Each number is 500 + 25 x the weight over its row's rms, rounded and kept within 0 to 999. Layers, rows and columns count from 0. Numbers have three digits each. The size before them is the row's rms in percent of the matrix's.

# down: layer 18 MLP down (transposed), 512x128, rms 0.324, rows 146-198, columns 0-127
# up: layer 18 MLP up, 512x128, rms 0.312, rows 147-198, columns 0-127
down146 094:508458469485488510493479513491489547525486533554531495454521503472527491489506510525518513512448468514488538499513469462501510495501527503508485469464456493494500475510513508499548530486515483493473536503505515514545500504507536465513520497477511578469492504546503493466461476495514502495499493485503482509512499500512520451532460464508500521510430517510515545525527461529536484464493
up147 107:485504501539526512471492498527475460479507496469503434516514497498534472503499540521478460535516487481564452535514536491507507479501533489532476477525553481529518506477489480489481498512506512485528494476484486446500506531479539446476505469497551525550466503491505525488476500464540512496501484512530494482482499497494454478491512491520547519499518481510475517549487502507513446492502
down147 111:485497537499518492503505494486460511502575458476495497510487502490514484520470498526496527518516491528541492482531497511480526492478432457490473499495514472503446485527508555509484508519472525466513505545514526542494516545529509522444500525484481515540480506504493517505458528487487499496522478483508517504481526568522519495523501553449489524515520490499498557494518505489482510538502
up148 105:460467503501546470501460471527455523501534502533450461517528499496504475511504519500478511514498488444512489512479478480504485512529452496491485478477506518454494491504540472481490536515477496491492491517513509479521486536515522490475517484475517559471529489506466519535521506496510494473501548494503499520454482569526476449486464486456527474483506510489521514536487497518502449494544
down148 113:483503519436485442522506501497526529490472452525465498530474497512508501486505507479473534533525467494493508534517486477509540500500513463505487537526509499456520506518503518488499544516477482489446509486476494503513514460512500512470532510518506514466514519425456497529486510492528506526528482497485475487496480523529428491486518532470539507489502460490517527531550531464481509486512
up149 101:486513508484549530492476522473541460474518489468440492496514482461517469492479465473482529531523484521471517464481536506512521524505530506477484547485465536468547500510492474514520505498504494525508526524467503468509486460486492508479539483490489497514464497529448460484470467522510459488518481441474483508503536520471504494498492507487552511479489543500524517525547500515521462488500
down149 108:517510535500495535511496514507502465497444505505520524455531492494528529513462476529466483463542447494466481477483491514478465478502523474493495534515487475527517540458499513513491515532542494488466506546494525510509503508499496478475473490535509501507504509487503488473504525517506449485474496474450500509474499487463517494516512480460461507476469604501509487527508541515498472490531
up150 101:497504484506492496524472575533512517514512520501463465462488492480522504433435497509501494522508464474499499521484488519515492504472450534514495559500493467533518499501547495502516501510573495529442496512506489493508497512472517497509444474476509507481477507492522535516494450497491518493536510485487493506491514458545514494471511466455471520482506517521541519502514482471516509485476
down150 105:541468479516504477568513536554517475473526482516490505466543521507501530499458475527475503469513511499459514499491506446491529504461513462528485540501545496504493478514531494486491459467504512512466509467499533470474547508512519508515471455506508483514467538488511491535524494484522487495490443505534504509502523525528514508539542470500507524545471544495499499499512530473502504517479
up151 109:469548467492491544457495474566488495506489521506499484518527482501469516557513545499509483507517497495457461489512490518486520514471494509456499499510461529499459491501529494492486469460490523520548474497494490518518532524504489465506496533487463546529533470492498509520560512475469541509521535503461556469528468486434494506503484504511515484476498493521476487507502481509533500509512
down151 106:518491542521537484425542474526506480486464515490464526531510509522497517501492512452538475493526481481468494502537529512484527504475512500523511483508546537515485476466524430525507508469516479514482490487517529496484495490507498495510469515500510495484509477542494496557463490487508523499516491494486482514496519543549498486530506495539509496523403510506465503512507474480529501464509
up152 097:501515487502474505468501464502511517448475503530509529529520555489479526510477509480495506464521515544521515496519537519515471486525504469561458501529521489495508469506490491480487555500506469493504506492481517472487509496473533503467520577476523512496515475449498481484507478553488487435492508451554554536487482506513454481522480514491497493505481501501475504511478479518499529520498
down152 089:505559546512517491492507502519486515453459548473485507504467522551474541484478492487482498392491516514527496533484492525512514498499535487545484509517454509526480485488516478505512478525511511525490465496476508517526516485504486486459536489499498465499542502506505502483496523484519477514483515495490459526503506539498518521513519488519514524526491594504489530514526516520501489498482
up153 099:500516522520479547513475457469488467502462520528488543505473477470535476508502502504479497470490527489537505548494513478515456494507488484493498521493494523471485505517514502541470482531523472492528471522504523561480531541470551531463507494462463495529472503480481456503501473460505498534509500512513494524544497501492491543485447495507530493448521478488541502515484542505523479473529
down153 099:520538520445513503518475504552490478500523537517474511487505535533539532500514532467509456541518515490525520444435486512549486529518489495539498476473496457535495497496520510474493469486508524514523466495473510523500489521476475447502489539466530519489500517506508503483496491484460454525482500475528471507478530458487530516513494484496484542522483544479508524521494500521497511549501
up154 100:514493453487499500505461470466512482486496511490513473511531472506459465512472552473528507533511473509510482491462457494491493518469492518517520541487521518516510513492532543496539513528531504543486515473484527475500485483492486530516508530533497525483475459482507523489470503500534470568540523511464492472493535494470510519536479521454477486507511476457492572482528480508504472534514
down154 099:488545480467530478474500525507532528487535484508492557523500489505492482501483514507506549490492491495539498475534510478493467481411543470500514489524488497492477481516453491506479489469512478506477503454533468493494500492484520473555439492513491509485513537525518523509484494496485496423484486488496510472499514493482449468515496523484502498510518474497521481529473503515470569506492
up155 092:480521505498531518503515553513500492558525524521483545506494479485483459482522442516471454538523473494509496517516532507497504499502535493527502504566521501480520533521522504507531525467499493511445538530479489541533513507480475470512492475555490516466454513488504502505503509483483515531529487517496510473502493526506480472450542524529519498473505490463481488496497458491484544483453
down155 089:474516496516523465501513527442503550517504520503484557462548510498532477512524484491498513504466553506528494415510514519476468515488552482514520471487501487492482488472462483498449480535503493485547486525508525511503530495454514529501532527461509488503486441533481492516483503508475493541480504469515513511515503534484482492494521490488478481481500505516458472463521522506502494482464
up156 088:543463493513575511501483513487502509460527531478492499431509521516526515529483460485521484493554476489541505492516496479507555501456476504470509511488487540496504501480459489486491505562475491490521487531498466472480501501454480512502509524468457487483504469490520492480499513485511539481539505509515469510513464500489501512465491514460510529487532480473500469557461517473503477508536
down156 084:518523479478502480535500474547511520487503535504511524470493491482488511494511541509508532485457502467478469472465504536486512517557483516483502493487503517551478515519504525469482478509492500549495494504506491514507477545481529511495513485506522521476500489544527515525489493552514481521486510505523536520478519470513486512519538497491466472504577399546478493513509537478467508514506
up157 102:504498474475503455498501513514484471533527497513552488489466514529491474461549504512460522489488489484510492488473496499597521501495510504529520520493491494529490496485496469500524475525465486520542491505459481493496508510517574522496503480499473504516520524494503490474516481503509525494499472486519556503520472490445455509464556461524504510522480452529516489550491476487491511472483
down157 105:517480532505487490484471486499525460516506472544468526490511501456471518444492494485479472509486478456542461504554501508490516486521505508535524478469500528461480487507474466495516510504514500457472511471499501487469474519524486486472508526510496428482524494500542530514524474454476517511499519517556515510522494511473472515511478475501500535474520472485486568504502467513439512500503
up158 114:474491516534506465434500452460473500526499459445535460501467528541524460495521490500501526498481501488518503517490497525510533473500514516524478476490501495474489483463494511509519504507489517493511479552533512501477481500549552523507512466480496514464446518487471487478552517471513497444465503507497535497487480490492475490508504481490520485472500474506514512505508592492522480493494
down158 119:488524515467492479480467506459495473514489492533494487525475517516555524479494435465493497483531529484483485494523478518498482511497453541476525490493497485491521477494526546522534482518496493480525505467521523514519461509492528485535521529497520471509546529518507471518549470477476550475416487521500526457485486481515462527486559527504534486503488524530501515502489515510518498500496
up159 098:487519552517453531468478486518485478454525527523513471508500507497476498507499501495513508483511548460532481490503501472518546515510483509453493471534542513517539453494506488532527498464504516490515511460467461515530526495502538480509518502457487502530487495497510486511479481509509508493550528526504567534451478485512490500455543527488492529491497473493452524479459505487545527495486
down159 097:537452484490533458526521505539523553458500490488487519488530446517500490498427518477492536511523480464494497479518509496489493504489500514503501486499453506543533529450488467486532506527479500499509508502518500528499474463522514497466488525518545455446466482524528476470524522522501497502507512514467491510476475510515506517514539504488518455490444543494490486500516491472465508482537
up160 099:503504436489493498532466493514555493532519476510484470497516507509493493498518488506468470516507468447496523518492457530501497513495505466503459509524522491528524507535491503500523485500560447457490451506547474468467505473521500442464486497498496525492517510560522511521474521544495469462507487499487492483499525481477498480507512504463503522493491507545481533497451498541490538536513
down160 095:529490505524523481501534470494514530512473504560477489509500543493507495523533495515494538483484527485454530474495445511486509527465494499500542468473503527475486492526511518503498542538531529446534524500487524503507487491500514468462458480532472467492517500535486455473491513516494484496522519430521528487451505494492494442474471514493462491510503547484473487484531496501501513531528
up161 096:480502482512514513505477487525463499474490434495533537524511452511498503510515539536532502506491508529491494485527507478440486476492498519448522472478506491481550507475494480467490483505501492490499525508539505466487481453499550479560487516474459481486489510510520435473500520489488500521512471504515515526515495540533467482523512490505452486526518473452488489491515508492560541502472
down161 091:520516487522503465467507517457491488510493497480487482470538505514531536509511476496457494524497449508502515457543477483520506523491523508486458468514510539526465459517499502475548485480495534505515531480460486491459538511488507506547467492542488537508466512527478518518506510474523563532518506511501517513484486525426484526520486508492492503467552450526512504499488478493477537502498
up162 100:489529538460535512511496483507495461475519516543491527501518538492496520457490519456506475507505500516499493527480534504526515475496545504429503509479485472523522521546534443488496504537482463456521496486511527489536519505515503518497491539472522507494492520493468470534474467492511473459525459502483514486436487527505443494505492531505525487474523515508502490539505541504546514515514
down162 096:485517506458482512542492481518529492499492499516513520516476479538521515499508525465513493504514525480481491504428475506476541467490506521522503491427451473488504502512470430483512518507527478493501475517489509510490526484495514535524461507475506541487499481506473509508495505536543522523520554498450477514497518471515466522500454503530503513477558453508501523505487558487515519491534
up163 099:518462518523507508527512456527502491476516475531483502451486464515486488520501558519509511487467473530489459487537499522531473480518472496467485444505448520511529481513500431476500484497492492499494464490479520521505490467490516527502460428461490525498485508520473506496510514483505505495453529535522512471500472585497472536480507491511469475480518512493496496538489492508491491516508
down163 102:508501501479519483478537504501540481517503500499502513490528524450495507492453539504494494491503463495521495517500516461488532504502534497512499499463508523496471486511502478455488534527519507514551515485528471479534514525497482484550419503496498472452478500512480491524478532450475449531545506549507495478530480491480533511487495470518467471506566537517469518512509494487456487518511
up164 104:522526506496541509468472511481504493489471489495461481497460475505468445483522463498517469468506470497494491528510501511514456502534524483518525504483522490548521478497532526487483475555521486490485492483481505531457538447533532520501503533485477519497475530498517494535474525554505464545492461465520493472450505468508477524491526510521528493459543498488532524533493540524510495505492
down164 092:508473531471521491491476504500510509505509468484459503465466514434518510513493485500508508450548494483536473507520548539498474476499508524539512466491523452468512503470484526494479441474505504499501490493548472439471521507525518502484506524496516533474485508505522500510499459521500493486499501527503538490520556502505481525551510454470531508499536455525479477512530546529485477495498
up165 094:520490476525558463474470531478518496508548488491497515477492517514503537534495442468538542535501493498472491512486486486509476490514522517501480488511516533485517483493488510477521472487506511499491530478491556473467490459466512488534481566475512511502491514503518494473429511496501478522454508504492516568480518450480497488518514534502452489542492477499472516507540486517488511527532
down165 084:502486496458489501535543472504514511488480535530512521533501477499523481493489519521508490453493437520515500494482541461508517505498526493478503463507534467491498500516498473526457519520473487536503507506471485484482463512478512518504447456510478535491485501444483502473547478471567505485470505474467484520530500492528494489467512530532489495525452419515484517483519485509484492526481
up166 101:478520488491477517542505498482509523508448508485527510510535514496498512511516499505531493438530479504513495561514524568509443506432507497488534484492470509485492489518510518464477509500489474482506493507434496459497506490542506441463532486486496521484502484445467513510467516498521513528495523495482503502525490482446482559472504536483514477509512485505526510511500494519489539537494
down166 092:510461496482515508497474483490517510509554501479489468511475522488555490542477484524505512510483500491503536476446453499493557492470490513554474511534478488544523467482498480489488513522514511517494494503514520547484498469469488521515499489476497511486461492489525515491523469506534535524489517528480482497488513492524483509470492537501494516541408501462455480535465453523518485476517
up167 100:492528528497501470508500556529491497530525518463480513496485504493476508563532483493500513501476539515507486511524499471526495535511499504536492506511494489504499506477492505513462503494512462529500484482494504530525490536556452484520529551480505508451476466485519495474529480519505512488535516517505446480520459503484502516501506444463522479423488493502514509470503489508582523479465
down167 102:472528503502541440462496505532528467510511510490518536504491525476475498464518486479499461475496479475493474536558483489472485481505485526481509507533513512488483553490498499511460469488506515490527518565539512485502495496533471463523461475503493495519488476515531505464475511500505503480516512500574485527492524510486496498477508457487502511487512541475512511477516525464439496526434
up168 101:555534487474500501508496499512536504494488539526475507464499526528484528502454502484547476466507483509512504514467566498523477504487509509505473503526536512551511505508507482492471469493482484508517542514538507501515514521468480458550510519511502468470498502483518497451480493555451503487474506456473488493536515513515501498513512551495452448513484513478509511458452472513463516493524
down168 104:482501500500487520477500509531478502464510482457502519500486477507490528467487465500501540510502469496461492522470518469460435508477496520506483513522504475468495476467560499477466462515494516527483517513458532497480516502491479489494491512486482421522549492463505523542536489507464534490440467513536487488520522488490490515507500507493487511514528437529487532485522505481515447518523
up169 106:475469507484486521468531509468506496492497544513506525556482527499527472524492544481488538459491510482527493475445482522509542515490537507528491515486532484451515447530510539506515503496496509527498530515516534509536499474449490513502524522491502466476488515534482529491491535505458441485529504461499466481496492472517554482502476526498519482480510470514512465510433520508512478498504
down169 105:462541515497523548536532510484449486430490482476496475447461531493507523515531503510499507486500463540542471481509544527493498497509493483532478499501482462491455519513447532458497443486491526481488514511504524514497508525491468517571520475507498502549499486508519498506529481507500475501465486490491524464487472470487487505486528526522482509505494526527469508477546496495524500500469
up170 098:479541450497491543535525537505546496512491464516524493490474476496486482554485508505495508474527509489490471519461516529516535523474480491534493516473472485508504515486517529456523474489530428480501524478484514453472481436488492458524498481495526526515540495465509441463477463489481508476524482503499515498487466482487508475507503477474505476546500510497490510469484509491541513526468
down170 110:505478483555505560516527482489493542476426475525564512540466525495519513467527473521480529499492521500508495470507502497518500507449510484509502487475487538501502509543546522537513493495492526522515486502479488513541493461487509458525474496508503531492495481537477499478525486495498518515480534474505505515523482514554525515467482508496531475532511507531533508512538481488488512571472
up171 091:498522508514502522493511516524506475482523544498529500443477530506509491528474492494549518488518478484508478444448502505500541481480525541527482496537497540528465511501514493502481486451524511517498535518485486475530488547493544539503472503543478518509501482517479435517548508479477477510443548516537527492499522525491526509506507515477493478515485496474500453465503512469528470476495
down171 091:523487480534502508524521502478489458495486537496518508561465476481535503490499481536484505510495537480477522468544483505474469487513520474502511549453493485502542515541499514478477517478457509476533509450505484458453486481461521498520501536463505482510475516492513489479500443473520528452502482501480501498482524498527485525520486510481524465496480488462516487533501444489524451542504
up172 106:501449509502517506509524497456483471511537480510500510471556515519451509508537530459504456504457486486508496478496504513504500529510536539489474514534493490523513509488477476491517500530490492533520542492438551481464496523498512527510541492492505466478444478504468519476516479504480466508537539502507496512481554511479511471528510505536463503484496471489512504559534470503472520460506
down172 104:479517493542496505522482484521471503488518515520522466526508465503527500504455456523515492489483548475491504494556499494497513530507515469481510495503498456457451530484533498512531509479458527468499473499543529496519494459472467514487559495519517482472482499453530471489494531494478497463491479498510468457494485522540450455518517501535482508479505474532501513479519532508480545511454
up173 105:503506485524517484502483517524528489493503498512481496523461436527455462485477505527517520538482480468489530476485507505459560501495498506469493508502498481506478511510494525497499525502561519535549475510498544482476524485505498495464519529497493483540479505479521500486477452516469500483485505526445490492538458452476539490518496514458506507524502485471469553516479503492518439456519
down173 104:520504492487524505490506505546493468517501556487462460437513484491486488453496509500504484509496486471535474477479498524526509480463504481525455508481521466487501501505559516488550503471510489509476484502489531468501490496476496500514480496516495451460492521540501471569501507494510488488473467493521542518543509458529494487486483504504471506501433562446514514487506521495539509480503
up174 091:539487462494517498461496507519528505486459523451509522515448537509528462540481536483481529531535496510501539519482513491515511517497498478513481515507488475454509486507484486511488490468491500484536488476510491512431515509513493503505517488516544435488502514531520514456503509484478499541483499481495542475509517454514521497508497538498503458475464482462530534480532488565509507545530
down174 081:482514475481499481542481490511463504505482510485524501457455498498508528480506513483484477593500475511491511478518510474514495476527496525454490518516494492524508526483464505476506513508517488488456512513524544499541459509520507500540522503473519493532499554453490488490525506514540506520537511461504488462501455514512496462482517523515516448495496416514498491485477542527489479506469
up175 102:517461517528480492498520443482535505492483466519490532494489452487488544497488524514529511512486511506480452508540489546537509464531533520552489519518518462480506496502480504487460486499539499467532451488502508495476480517470532501489474566463516482556491505532444517486532469500494524461513545537474496455519483502487529499507498521503509498529503526481474517521514490496509489497523
down175 097:470481532510454485500485492500509490497461503458515524537535481494498526508495447524491486546500481512518488471455515500497514480547474500501503472492484478527502494480465509514549470525490503520513493562504483486486503509491496470481524491500499495476500474490487491510508480487522506528497513465520514523513504498516489534477442490466496544438601470501537466487530451469498480525500
up176 094:495487515536491487461517462496501515514480494529513463508485520498536493503506519483544508457516507512493479447492478485567493508479490512458485466471481508475544532498469516518539524513518513495495475516514506528530542490486532523474475501512488484516453526498474502507490527500422500437482472475483489464508515515550486473498484495484478459540474537515483488466533481517501452510501
down176 096:464496475506536503548503512529526479494462497484470478534487514504529507444475461482543494518483561485511541502470550482485533510483527538504508528480469502491445497525534523501516500493478464518516474487495445508518517482513451502485497510504501514475509511530534508520491490509514490521463490530472476502491521499503496531514525493525491459470514468543540547534515478488505539451483
up177 104:475526466452483498465493495497509510525539514517487515496468477501525446506511477493519492478484498491502545500491519550527502527539446481531500462519485493515479482540527463471464466467512487535473497544501506504482547507527502505484529519490459468496497450494457520476484498477481495446557504505511522466490482489509463523511488517505505496560541473511510473458498517518507512527481
down177 102:495476474490493558491553486483514500450517462517492531502533518514500529497502501454462500509518478484499444523495508488520523515512507498521498486515472496495473475507458498555503481501502538516480503453453509495543539512496537498509519476534536476506510483495497484537464531537502527502431521531495484553463497523540522509501471512485498482510518481529487508481490527463522460541480
up178 092:515503467473446488455514504543507496508458526475499510517484454470495519526504517523534501572511536490465484479507543470505449501530536522515511475490552487507504455513526542446499499478488467489523473509476488497504511491485486539470525530497530495499545501519503513497488500493527465491462518496503526539508529453501525498486483517488500505527475528484484539528526480492526529457521
down178 084:490497511527498478521505500500476477481535526480493488479497462498487517509508476531487528582492474547515485525504498533476518445547472499487498477509530506511503488578488505531524519525494433515508435486500509483533506492472527487422509486492482495511494469471511470518536495494501515513512492507505496508473492494466513471513460497454521496471521438488470505504487495488502502499531
up179 105:492467506507533498536459483486515509508503525457497486520476523479495503490535474482517494512482489526510482538507512517529505496476505483488504490540499514515552507510522485489548493510501486479418479469531494507493521503500474502548509492526501510511482524505439482485490488477506487466526450558494449460494462483501458477503474510478557461482488512523511467490454540503508519541546
down179 112:504483498530527510496508528481507521524493500475481509492512509471484481517451511512503535473460490566518504538552519514511507502498430474524492549458480524453509461480493476536497533525496518494493485476509482541525526518471490517499446484509509519475490494544480523530523466499509497516501490510458550510493539481555466535486481501495508492491519503522463527510451531486479477475507
up180 107:471548504524529503491431508513523532493480549541534498519495487510467461480490486512550486527501470497527529526521527500510453502537496471499490509504498537528522510450515468485510512461504471530520479509528520464495499490453505512492491447445482443518505470513492500432502444504499514520498471491475492506517499497495480520510527488478488526495495507521477492517495491541494507487547
down180 117:457497519498489513535492482485545487476488496488521450483478527491513480534499521566467500489485506480481459508542524509527506499483489489500506501533496474517533492505496490505484486491529490466448499461495509513552492497471500487535549506514545526486558495490522525509482516540565478534475521485463486547490486492534485479509475475491529533500497492489482479498468484448501438478510
up181 106:475448487522494535481494504483503525490513512540492525486560516441504479518477493516543509482438469488464472506475468490468506481488468490559518469538550534509498524516468468491492510497537513500477502446510472496485495513527471502500503499502479497457503466488481475486499493494500509517535561522531504488511472504548538528528506512455498478479529472472513520478493527500509485474525
down181 111:495525517448529505532553508541507478486486491498506470541545461523512476508514516488495480548516442487486495489534503474501480508505483502523511469532527496489515523485534511460529503519518470534470514473505524560445466488521520536525472507508507476496547498470538553539501499538537498470531493466478512524510510497519506501467474485522485480506464510509478477498517522519459514527508
up182 095:474546522503526498462508517504528475526521525479497489509536540465508503472482520493546481490492517499516522459521498498508472471499493512485465494508460516482504455470557512564477510439473498488509490504519518501494469515483503495516533532461491471514503495473503499490522478439528488459468555475505545530520509454496514499502534502489475486484468537484504500442536516510523523495481
down182 103:536504497452468489528497450495482490485499520530483500483449489517476513490510532497473525531519504469469445520527477509481508499434537491475498519494472510523491523498512517492486494505523503502538527503489545521516481501493514512439497499472523484519463519490526475440481505548508484522514549507468487527527521550463451506546478484515527482485525486511500531492518477513475490463538
up183 105:488506458516481474515488510477517548487478520481495480478519490501473483492495541507497487506461529495520503466478470524484507490486463515488539518486523480485512459512528515528482445491543449517465529497531522489502486484498466493552513533466533527535515482512507499510540475545530477559489516528493502487537505440555495520519493512471486483508485500504457475483491476523502556539494
down183 114:516516508482489553505532467480513490502498479488484510524534534532508507514488510519465474491454466526520463475523482513508475520498533489473498544496485503498535488488503520500509544469491491484523514484546533545515507475475478474525552505531517477527528471476503442451512493485564481478500509457514501513486521548494496481491480526477522497493497562507556484489542524477502465510513
up184 083:503574474534506473526466494513490501477516519505499498502478480531495484496472490493581469443509528492493505491505567517514501536557498523501473507528525479484539540501492498463489529512506526529500497489486514518488522494491527476454486535523511519509485503517489486500492471556500511459473506505526543527522505493492452465509511482436525522514486505470522505525476506463519521481491
down184 083:481540495491518491486498470508468508501489498471483493525497510524489511507492491515488470421523487500507507524462509516479487452531478501506495509514494509514466496523511472533522495476510491486487473473490472533494523449488486482430540503487493525499518494517532494497510485471512485514460503490508494531517488501471511484499520480449481477483457635463494531535499491506508501502474
up185 099:495435484465528495498518519508471502552533491475482506529489480462523465499485543489512469485486505495542519531522543488558503481479460454531501514506494478503451479482509472506490444509522486509505527547521479479506495507521487495483485514514454490475492517467484518488496501549516458488512470470519553507525552478545519506545499490492529501488513456514490522514497482482504464517493
down185 098:539502514496454514506501493463528476487496513498456509483471481516464558486499478468502545487471541512475515517513543507502496498481525508506527481511502518504478504488502487547489552535481431517483516416490541516485473500491517495516541516467466458483469491508495452496482516544533527511525514507478439484529485518481465529510521478494514475492516541496502500502504523508496508520498
up186 095:500538540474495481484514501497530480487494494528494501470494494473551465530484506530520482504517522503502489511497500495459503515473558537461508501526453491465512477479481479521524480470455471504535511542520472457494496493523526516495499457534518501458528523456530546479476485526458504480540473497484496480511521529516530484505492471435529491547502504484469540486486526500514457503501
down186 091:495502494504516494487435490527543483527479522490491471438499541458466533474492473537522509551530505487473484479515495515515547505496441482497513513502496475521541494520545519483460492507495505500491506464511486515492521508449516461527449497502515529541517493498500490524505541476534473454486526470501578507519510499503514512492526486490488532467505484511479520537523492528505504508519
up187 100:521535513485523485460507520485506478508495525496480480513493511520527528535526521473550515465501475458530477533468483525447487497488536546539527469487467488482540530521493483495516464493481515487514509539523564519500509483473479520473521488523546508538492502492512489475510501499491509535471470495524491486486452510475467521525479571452504493490516470487492511506534473528472499459483
down187 104:501514559501510511511532501498504495465512533516503506512530461490496482499510523500468562438537496512502482508517523493468506478516496552479497504473532495514479471513523540483503493470478523481484507491484485497511500505507465473527510430548501485502529461490498553531536524501516472512486539521495555507495487533516540493526486490518522485446530441509503477455484501476531500467490
up188 091:501471497457502495508449487558501464573561490499509522464497511530539501511484474551472505505484462477520531476515532514516493495495476457474514465565476514497483474506512508487508493478489516524524495487499507492539529530496507503533529492521531501488541451458491448500487493512493534514502470509476490491471512476517477501502478507497487518543540531475490474502538476519534524509500
down188 097:501492528527509486514474498428505482511532497476519460504518490519506500485508483493554465475520476451508474439480526509507457508546480466474514491474465492502487518508469504512497496524500478517450479472529499487511473448542484513499475516537487494565519511493554517492502477461468489503497514476464461511484479509513485515483527458475514517508497483483454508476518484443505510478487
up189 099:472499486509534493543495531507524517495523507522458539506530513481502512498530474471509512488468510507515488505439492489532510502480444507501519443537498451446497492487436507487490503468532506477533519468506525500517508551478537484474472481496497522496508452501505467517498502492501513516495533510548512482510473436529496518505486496502534502475523505496493532520527489515475443445528
down189 097:490476518464511487526480461540502469516484500487501468490489490484582533491503481547504476524525527529472433457510512477469487463488528496526491494540510481483504489495479510433513443569477477501506497521479499471469488474529473501531491544524517503507507506512483520493498506499480535469493516488503491488532520494498504513522491506509508517524588509485508500481513479511490515471477
up190 096:509472495521482545499465487482535515522476528526506499484548466531484499483497499566485475495520498503459468477513434461490550502480478533511468516498466475514466490541492496495511488445535505493516491469498511493491521445495478484516506513488503516497452502486511425497497467558498527501497496503463478522507510539490503505449532506458499488481475519502512481483496505514519538476511
down190 099:528473498486490514451499512497545449488543527476499505483467503485524488499488459504454484488487509463519479535489543507490524499484488486498498474515528531499508505516496485521469514495502521485470481456461577521538492552521489510493457523549493494464466472491523499485500481493523436486506477557522520533495480510447491485503525486462523514536507525491530496511483510540483511500517
up191 093:463492536510526532466478473496496500536549495468476534479542478472483493471498521492515479541516526468445515523543481556484543525520495486486500503526523476484515523497493521498513498492516505509473472552513481546450458472513456475560477491522483503493475470493471489502561506481493503497480509493475508505459526471519489488508464514509504507459540514470497525485525490486494476513525
down191 089:521541503480458515475495461492497490478500481492474485463486533523490561534488477505446469491489519512517518479472510448510466500498475488472504497484495510494500490516518505530553454476519503492498519504528507518530529488470508512502501523480522475538562530480490496488507501469495516420500464506492499503529521509446535538504530496510517452482559506475483481501475512488518487549479
up192 104:471504489459512511515476456518514513469545472533509488479492460492493466504505523518493479482491466458506511500466502543471473518529520541476494499485474492482481501480502436451520449478496496528545466511492472492475516511484536476510456490524512510514504473517482511499504522514484559457496493542504527502444478529494444497529478503507535499540498497517484501523471541508495498450495
down192 104:507505494510497482452536502490514485457474494479517496519494510444467531482495534491467460515552529538486434502476522512511516459516530504470521513517496538487497471518469482507528495455524562488536477472510483456498494532476500492503502498519448490477497500479535487518522508539494494457514504488467488530541506490491490487513483451449518467503464479499487514463536516525513495514526
up193 107:469526501492481499524449512476516496487497489562502478505498464485468478498510554557498499529489520440536525471499531472537518511527479499526491497552483520515512489549528495503543484439472508512492501539517500502464519481475443480499503514487516548510537461479527487529483535529475506483487497472475503498519481522553501513471517489494485494500472478495530511492523476520499495476464
down193 102:485512539515525497541502513521460472458513483485490484490508454539530510484508515505480556514500535516490516535491461534498479522482474540479507547495484528472532534497508496511471515522498481487539488443502505527515490500546503484521500533547451504489471530490511461515488521471488498523548542497462524534473497514479506472486519437480486507521502519485501498494479500548551523516490
up194 101:463458497476518495497494437471543447486529485493516465500511543512494524533531508520490514518516514489480523518517456497489497536542536484482489534485504549457483524514470538452517502490509465503445457519530505491514530513491544492532526468498481534532510518536498491508503522523454489466530477513493521504533487494510510542487461474509480465554482500477506490497495508497492519518492
down194 094:492516530555501505526480507486475540514481507497494508481560493511510531512522459497529503500487523490508464474481529494538491525493496504504542494459463509514503506514507528524536516513507521527501464479479495541499490508501473497513443515505510505512484456509463517526502445518484489493488570483466535538474482529508498515435505500489454475488545454486500507559509480483471467474484
up195 102:482473507519502490461462456491547496496462518491500507532527501559508498487536507522494459492513473527470510483496495521514485504495527512513496480506527505492467519489502532522482479485581483480473482514508526492486529469506502504509531494477481445480492489497482508507494486509491553488490476528501482492514515469478486542519490488519466532442476469517477500492463589563536512493509
down195 112:456502526483519465466492536467525517509495496530478465463494528489510451485523435455481473498498540487482460542491503522483511536485512507492497504489495528505491528513458491501472491479531495460534474533492470507492480480500511508497479517491516485497500467494502505460468498505469493513505511529497495459479515518527538533503525589468521522526557522522493498479495509510527505519565
up196 102:502517542487487518518522537493492471480465533474468443418546442513463495489512491489512519454499499500553447505488499526528529484525493505481491503518522475506531518497512462523502535483442471525499461483460489494501464516453498529495536479527507518504519469464485488486499528458520510495492534499496491504500528501489521528480514497513506483527469480467475518497492508514526541485483
down196 100:492501492528529509473506507474492497488490475495455520546472518479475496449480508499524520482476504506474473513508459483463481498499495446488538521514499492468493519496520500492488480495515504495473490513533577507509418524523531506493490513494500514564517520524511485519451535497507446549477484491453507513473518514492518506496503522552466553513489447488510478481487496528506507475496
up197 097:534478492537512505456528485516516455539517521481468524531517471491502499525509548494466499497505491477500507498490483468535520483501522493503462538503532499490514478528569505463484477442511510501506513511525518483563530486489504474524513488492488507497528474472501572514494473541485459470436494498483483574512488474495517518474524470499466492506505508512492504502517509474479527521526
down197 101:455506512553478505509487479497498497489462461541527547521484437498529505484508499484508470476528506533506531513519518497493505529522494515451548453473485513484477464472514477506502493488483523494492497519516487483510517467454464504537460561482514509517550504505504519476517556497536445515524511548512502496498460505502462491506504485495508466496565528523515496508522488508498489526511
up198 113:530472498505478487531468546477486461524497489495489477484472500468572491493510512520516531526497469520503510535507478549481492484457492516476481501493487504443514499498474446455498454490532500521506515542476521459505500507462487501499480498541509518488472533472516532468559497474501516508492504458473468470531461448504499499534480500480502510464518520486525523527461528517493514493482
down198 121:514507512477478497511527451557484525489537541466507512513506508499514493504506489484521492480515502489518488514495511540463501510502500523503476524503494484478500523449506543500472503522515517497530475477492537485549490519528509539535469513534491482499572489504544465487490519536516500501486479517485479458526497499482460475517516548514462502551467555541475485454502519460500525474451